config = dict(
    lr_mult_o=0.645,
    lr_mult_up=1.07,
    final_lr_fraction=0.0,
    batch_tokens=8192,
    z_loss=1e-05,
)
Each number is 128 + 32 x the weight over its row's rms, rounded and kept within 0 to 255. Layers, rows and columns count from 0. Numbers have three digits each. The size before them is the row's rms in percent of the matrix's.

# k: layer 11 attention key, 128x64, rms 0.176, rows 110-127, columns 0-63
# q: layer 11 attention query, 128x64, rms 0.177, rows 111-127, columns 0-63
# v: layer 11 attention value, 128x64, rms 0.206, rows 96-124, columns 0-63
# o: layer 11 attention output (transposed), 128x64, rms 0.157, rows 96-124, columns 0-63
k110 121:138076148126110141123053150145182129085130080124100096078119116138110147142151099099125124163147147104104087187113095130180109090104090120086134156164166104133106236152181126150148096155110128
q111 126:110146121093116142143099190096158170180093111129079135164129168127116153069098181115070132126126179113143149079069119115058143092148084145118134149081110130134136097141147149122195148109072166
k111 132:106189110090102140115069153109157197107176077127090134099121180129146142087075103133125132059115125122126155150081130156103124067179124112144178111133141106151203145100150118137185139126144157
q112 128:124186107150156108126120203091082124138104124124130150079119150169143124127101067160101105128186173123156099105151165119131124147082127145098107134136142108116067149149181068180082097153112053
k112 127:082139148114100150154115194142123095117104147172164145126144123116105159084090078100141094173113173140117111157178223122161130143173173097138131088146097120091076132068135109190098138157120132
q113 136:143103163034136093147148114137112173138140158100125083116132119118181106072152117158200139113136145111114075158146133163135160163186110052117127153094146120118106164135147091100174081087123165
k113 128:167152099091144121147101137140147102154183206126026083106151143119155100122166141111154098143070134138121078167133132117139182178134139111124143141107123152102155079088148187097076096105128125
q114 134:086133156089127165072166131113116089101153141168113098182126166087109064135127107127123081097145173098140140117091109110148117125096083117190118079140210209193109141098135138138129117121122122
k114 129:115129175133099141087126077151129122124131124100094149193104175105084111169101136092061123129063170095139097181083103181111184142146128132144152148119170138069062127161137122139147167117175116
q115 134:194115114091072149115157167096102119114190124082137143122146124094185098139149091111099121165136147140165208153123083167124143101114142112093126138078081101129137092110173115093107104173166192
k115 128:119180124138056110148134172152170153112111165092157092103157116114108118165180134122152062115112134103155184169116109112077185133141194155117116117134041106134135141143105142078141154092106171
q116 126:116125184116118129129084099118137125103117108063107159128126128201127089079123098080180093115141100110191208176099133141118147143208125153136159118125106101196100121130146104100150162150136092
k116 128:124112134146156122079083131173156163112158107074140050223130110156130102073156132111151122114176131149130162113134124151137132099136091136140088131106035094144113080092189173131134114129134140
q117 130:095156112142119069147093159054141093093124137107178138135122106054141125134158107071130159147171156122164062168147158064097180192151123171144126150121108159120103127098129134139086135116169149
k117 124:120080121129167105162105172107174138095092071130137120102093042143162125185102080089143132114103198127158061139105153139073153156129157169150135155098156106120081095100106140140146105116115091
q118 130:125150159175116134177123150130092155041117170112082143133139183063091185086136147134192117102166120099055109154125134104125066066130142122115121117114121105130135137114109120119115153199103133
k118 131:157082096198138125184105137081078159142119204050143107150103135081120096089132103131136105121118148120126142185097147144164038123144123141132178152106191111128119131130131122097151139142083125
q119 131:118138132120073152098161164154094213118187091097090120124112127121160136161103128096066154133150129184093072095125078169118154086178133142163171114147099159184111171159084143128137131129104139
k119 131:119137143129050138170132126187152170162121121127068149137050195100135092152126144135155113125159114121089120068107082155123151125128179119157165115139156116158075134086133128106079175102116188
q120 131:139162156108085155108123130089212102096130068145136107109131183069099118148117112100140135173087159162128160139158158158136114112140154197091173090137129115094129208156151104111104102106074154
k120 125:108147089129104088126172120076197114123104073124140116112142196121076097136109080100117177084157128104118125131103126098149153089143155182100186169117091113148088121174163092131128117200099158
q121 130:105099115097155071154109104091189140071114090153142150102190174123139136137134136140114160047140137117191096158103089086088129135081147112130127118127098133137150135154189166159193076113151108
k121 125:103101098102180128104135139075141203102086133116124144122196204160130108150093109146128154104127120114155088128069159132114125094118185078123081083138128157134146123124144134151159040164117090
q122 133:154101072150120128107098129083112145158076126120124043164157127088092145124183102143122131070153111127070115120101136138153103118185146177171197136125087137165109122146147093129144115099211117
k122 128:172082108085158140124136104118075143096107108118059132149118112135149160148180137144139128072129137118128109125153137175101065095129192172129144153074121155166058137140169106118108095065163186
q123 135:081201068132111141126112157120128131146152134064140082113132156148135119154133184133175148117147097105147156133139180114175143096138106087146091100136103073165171102127092169157117086106083214
k123 125:175174131108120185192161110118114063123112107118151100109107158105117162148139155052191174150136141092107187153103119118134155068152133119165099108108158118138185094153128154157137095092075149
q124 128:080090198087111126167111114116112076168123096151146064113131145180119140142167122088134120112181151194075108093112148129163142143111102109172148105148093138076173128070193096114149125119114140
k124 128:120077143066143133127104092104132128135133050119176101091110187121139141166155081079174119133124108123146119141167113112162130190112108086135192101150058175108128093149136114151154067117151168
q125 137:121147144121149177123095156116149132139126138173181099140113128160164145181070142045144109093102126107020097156098105118134153143074120119113154158120169123176112131084096165161126092147136175
k125 129:146126119085140151144101093085161079127040104146155146139113097112140124147092158144121130117074146081121171171093114114163156143020083098152147161137122127163159154084161137169104133142177122
q126 131:146072126152134107205116131157097134075171093153159121184094156144180131200111090138136129134137111127164118134078155091161113125140077161094126125110162101198128172119113121056123092110099151
k126 132:133135184081186144207135131133112117100151070084122125180167163113133076120122117165120088197144122087108092130110116099099115140104098165191155132097050118147113160124136122111125130157093087
q127 134:133152130131119113145133148125149100079165102101085164128163096140169154165097145113105114082137118064067157050110155179144165191155111061126137113179121109110082136179167146122093172146116147
k127 134:119138116162092146153078187105150138109089180140075142108169090142137141095079126107118136129162103077134158083106095189149122149121041144148139095137082165126090059155126117150094126129082166
v96 101:088065102184120172086112158124149115061145135122104147129116120093112134105142121204169146117117114149162173135086161053112112119157118087158150172087086130128136135118054169124124070134162141
o96 105:156176185157209122111160114119133142161087133126200130074152080162175104139133155105100176168123089094102089114139128115184112108128108114136132125115186102061142139079117132108120082129090155
v97 112:172119118127149180103126095174140129168127134122176085117194118113041144121105130115119142151136108130132083067128044108144123145187133097142123144126141155144116144046097113156080152175161102
o97 113:135089097062130124071197112106106142088118131107109104133123088119154141130178165118163125123103076133051195158133163132095146146162118151096126105128068119134156133149092158118151103101115218
v98 099:121115069136158088145159134124186078142162113100098117145112098112161200117105172145126092186147198185131180105104125138109127161082156110077138069113127105088084098153131148114135114134182111
o98 109:100193111112076118141144145153178152128104145044171132112122188101090149132085106128081148094167160169138081158139144106131111145168157137104145070134156076080155147139157096091166146140078121
v99 120:083101110149086106160131116172079121134108125176128133160116119127200186112131186095146110111163129094142150146139097178095144089070092190110179105105152161060125126096098125132164105166174122
o99 117:144153102151140102215128102129109124123130127109127121090049178086110134126145139159125090101109178153136103150101047073152095175128172168169146162109133118142121193116160103090125147097092166
v100 106:072113151100155101085142120101113112187101138105155146141131164117096126131102138099180123106112087123211073164078143145147122119199097154165169140178128208167171108144118124143091123087123133
o100 105:174093206144156121083146135111066141128155076207053107147107122094154157173199136114169162114136193087111160115124138118091113134097092136109137123082124134090137114114114110115141146126138093
v101 119:104175098144092146129145118117159105078132142158121173138148079084168148129118150134162049125207123088091123133105144096099081163074159101081167075171152154130099113126136142143187124134175107
o101 121:152139048166146135164116089196179137141112116124160118121104094070119115088115125158050135130141150150103125162132162145119134134159162191150160097071144075124176146149124104064134158118115079
v102 105:137119124123106162123125160221153173135080139112116109114129136094127152111133123170179073108096114114046115084133158091135121102122138125174113191088157098145117078104096157143209108127147084
o102 102:120132098113199119100098116131127146083122062121152170110095118166124121154129166105077146152123130132050156134149099167136113074152163064201165157142139162084154176112064141159112129149131138
v103 119:154091138122158151105105145084129127088166135093115175141163142071089140141165072125052135076127101126169126099101142101126093132156128176113149112139139106097169120129067207125114108162207153
o103 120:157155152168111179147134154124165138120143135142163127104120053132234105132157123107169106105129124170108107154140100115136150121147112121129144086071163100174142097090111132111094021119087127
v104 126:104109128088196080092140130139165184131091127175183193129132125127122123068118083126140098136106101069120131150152108179128090156088158095159098159141114125121086126167127190119076187130096137
o104 137:151202124163150122118129141132145128112143086144069129150157163073132141091134135150126132090113073123108184119162118151114107059167171134063017126105100151125140109122093148143141171166141114
v105 118:101123043198125170077085101173138115112131142116151112131173161136167119150114133179142108104110113176165112215094095134151104143134111136121108066181166099147097114128115106187096131148133115
o105 129:169163098110107094125144076181162062109135120118124096158090070140132097092202115093149217132127100142129127130136139143160127131091097159084170158100133103112119117151121066131172141151104186
v106 117:139171022172076152133101099153104114127202125126155155096182145138166057152099111118110121115096153170123102095130141131122174110136110132147152137188119119120130115116129040144144099134089134
o106 125:095117101082114117093143159094166062171110169174129114142053072129116110067136127114136157167127150110121138173122135137177154183092068074147148176141131108125088100130144107143136185084131155
v107 109:146094079167104144102144160146142144164132125188125133122074085111159125101088070158180171128159153149120137146076111117089121177129116078128144131084105196157122110148119124078181068125186101
o107 103:071170136121188094123172078116128161145129161078162123119110176090145104128143137152084162127129075070126121167119148191140106162150096141170147091135140115078136150059129110064092164139094138
v108 114:088145116107124127097134074114091103124112144125178107141114124094089138167176088066100141147164108090211080086147050195124119126163105142175169100163154147131146139149135124185116153147142105
o108 122:161095117107088112148149210131087111106131107157060146164133072099154173138136172138170142092127105137106141155068139088109123140133133193144132140059072147181106100126127101069124125099148157
v109 110:128140112141099106102118122082093141166073113162118103168113108148171171142122173145172067129116186170085109121100106111152120076182082183130182125133129204141159153125098131057132101114142115
o109 112:140130137077180100121135102123052123140138111169140124109060217129119182184075127091101094110128162113165090136164169123122154176112111130150166122069131136125147165103148100158104139154092166
v110 126:081169072158128158125095081113148142078159143167122082145109156119135105148198127073124100151144136116105113088143148139134118053048082151176103075159161081115140123106176100129119126120157123
o110 124:138121107110077104187099186123124077131088113147144142140099063142140135168031125166146128144117119122144131181097087106148121096121135159115204192063120119138072151156112124126135151156149124
v111 124:172075167104102110107154129089116139166165126088148149109139172121164078148088125072080178119148088135134112144107169176119122161213074178126127125155109148072127156117126113143180110105147176
o111 136:126097145181113147133102152058146150128154122162032111144084100103138111145202107110184126120107147082150153105154126118128167165132092127132161086186138075167140096086167168093092132145134128
v112 111:120148128160082115123157160137127125187076123149127119115067106177162064140124153110147146109133149177183181185116076086119118140154122061143120160108121089115115164098197093116103085140132175
o112 117:093153167164150062093146044099138104136128175114169138145128170170048142128120150121180143193078124049155096090098160153109096147133110126092129121137129126171128146110128100090148143115124122
v113 103:100069149101141216080157125137067155130086120129128069137156077180085120143119110112141124157136117107117152136102148153108116084167139169152196089148134149101169126120157056135141185140103118
o113 113:121114132141154118118142138177061137095136116183115129172099071053139172153115136081150064080144096095093083103152166118110109147086125168125166169182170127164058137138130134131136149131154151
v114 117:102104157158116115114117147146120086111157142135154140119137130051166159076144077095141158104198112124051067145087162163117072145076151175165123133123129177106130122155111178180122120140163116
o114 120:195131120157136149144065150166115164139120152082054120124091105093153101107116167175126158092147097133115204136143077149120189102192149150176145157091145108117124121102125121064113102132099124
v115 126:071115121116136114125155130135158115125102143131128165125081107120117076121138148116151111125145130096194134153135131078215149091086144137145084086171088106165146180145077068095203101080153159
o115 122:143111156150114125145112093075099175132166153184156169132151125167150147075102116170091195168140171094134061139143100095118058118105138147077144115085133110115120092153083160106106199131119121
v116 113:128140099143126114123178141157182089140126134151094122111125141123161122102116143151073070161140162188070119097165133178109097076122152096129085194086091100095107130099183088135089139202104138
o116 116:132224109118119127068096162112179135145122162083165137104111164143068171110049139113149121125094103117094187070127134141192143147149144137134137097156101116108094166168126143150145142147098089
v117 113:095158180115164121098109102091099170132096119166192157107144131141070117122113106120158151133109100096055062150147148109163167147140132149181128143169141148169138147181123159118141147028110127
o117 115:164061123096140140135144160140063135134156131206034137161142123122149097123158131153111114127133128083155160126161163152081112056142096091125075169110135153107158114130094141157100178151175135
v118 108:167132169106153161121135109097161103171134136130123066148109101142177107121129090128065102097080153140133144072116113142104075117173164184175148115203104164117131141116043114130158071120125125
o118 107:099129167154105173054111131117157150126157126137133193099074100124120192164124083173107114103136130141091107131170179122138139130103093125132150124087106161157125061069133153103129111164057186
v119 112:169168135106163054128139089150127153094144144120165109086102154131103089071127112080110089183078145126198167100184120168097143108087122186141142074152154137144092133133163164128118114114095097
o119 119:088144152143105142152114193118131107111142141144040118246135135118093161163092089175085116145115117163113137149104091103152132147143182120083102134127107135114108073169127079151110141122157158
v120 121:175141126144092131115118173115109117185142089091117127151173105137090181137098103091124105132126157158133114113055138101140121191162106148109104148134134090097122139123166197050090125165174201
o120 131:119150148148123124110187102084109125110137145110127091122100174095112085128090168055192092096131143147167111156172162153100159146192108104120184115125142097160213111085128128154151099108083107
v121 102:133142158146189078132126138139070083175121116076094166128114118113150104178106167156140126172151174131183135111100182110194175111144091140074144068118104118140126112089173137097122168119104173
o121 108:070113114130063110146126104085080136175117155162123069114157153150093149143115158094144140107177182133155083139191125114131111185115144151097131089186151123108155117174147061164103092135138082
v122 123:123157151112106105157079187131051162068091113093125152119162124125110204173159142116191155100144110142125145138130133110153135134127080123111190163082138079089149152153085187125113145163145153
o122 121:144090114121168105156140136136106104124141099137146066145121132162149093118120220055122083130141143140173108118101071111111145111137181086153088148117172133182170164109177134138134042099138130
v123 120:157083120137097147101124091091149185078186136112159059092138089136165077147120161142139201148077119161056175098088152160160127137119140136146118165117142101147119102107110097152096110140072127
o123 116:117068149114182167097098173122159100149059171091114182124098091162112146124173121077108140120115029119147137140171125157134145128100121104091134149175124103102085124118145156125168131148184167
v124 119:155143104154126139101144131104148065122059115092093137159179154132113148134126157141155119134170142139137088155168099130126128147104113111124072085088088151159125220087103199072106170136071144
o124 120:132110118108129099168171057166076185156113115116153103096152202143124090130087139096156156097108127160112156073135167101186172131124141159047142118100102128136184077149141143159104146145124129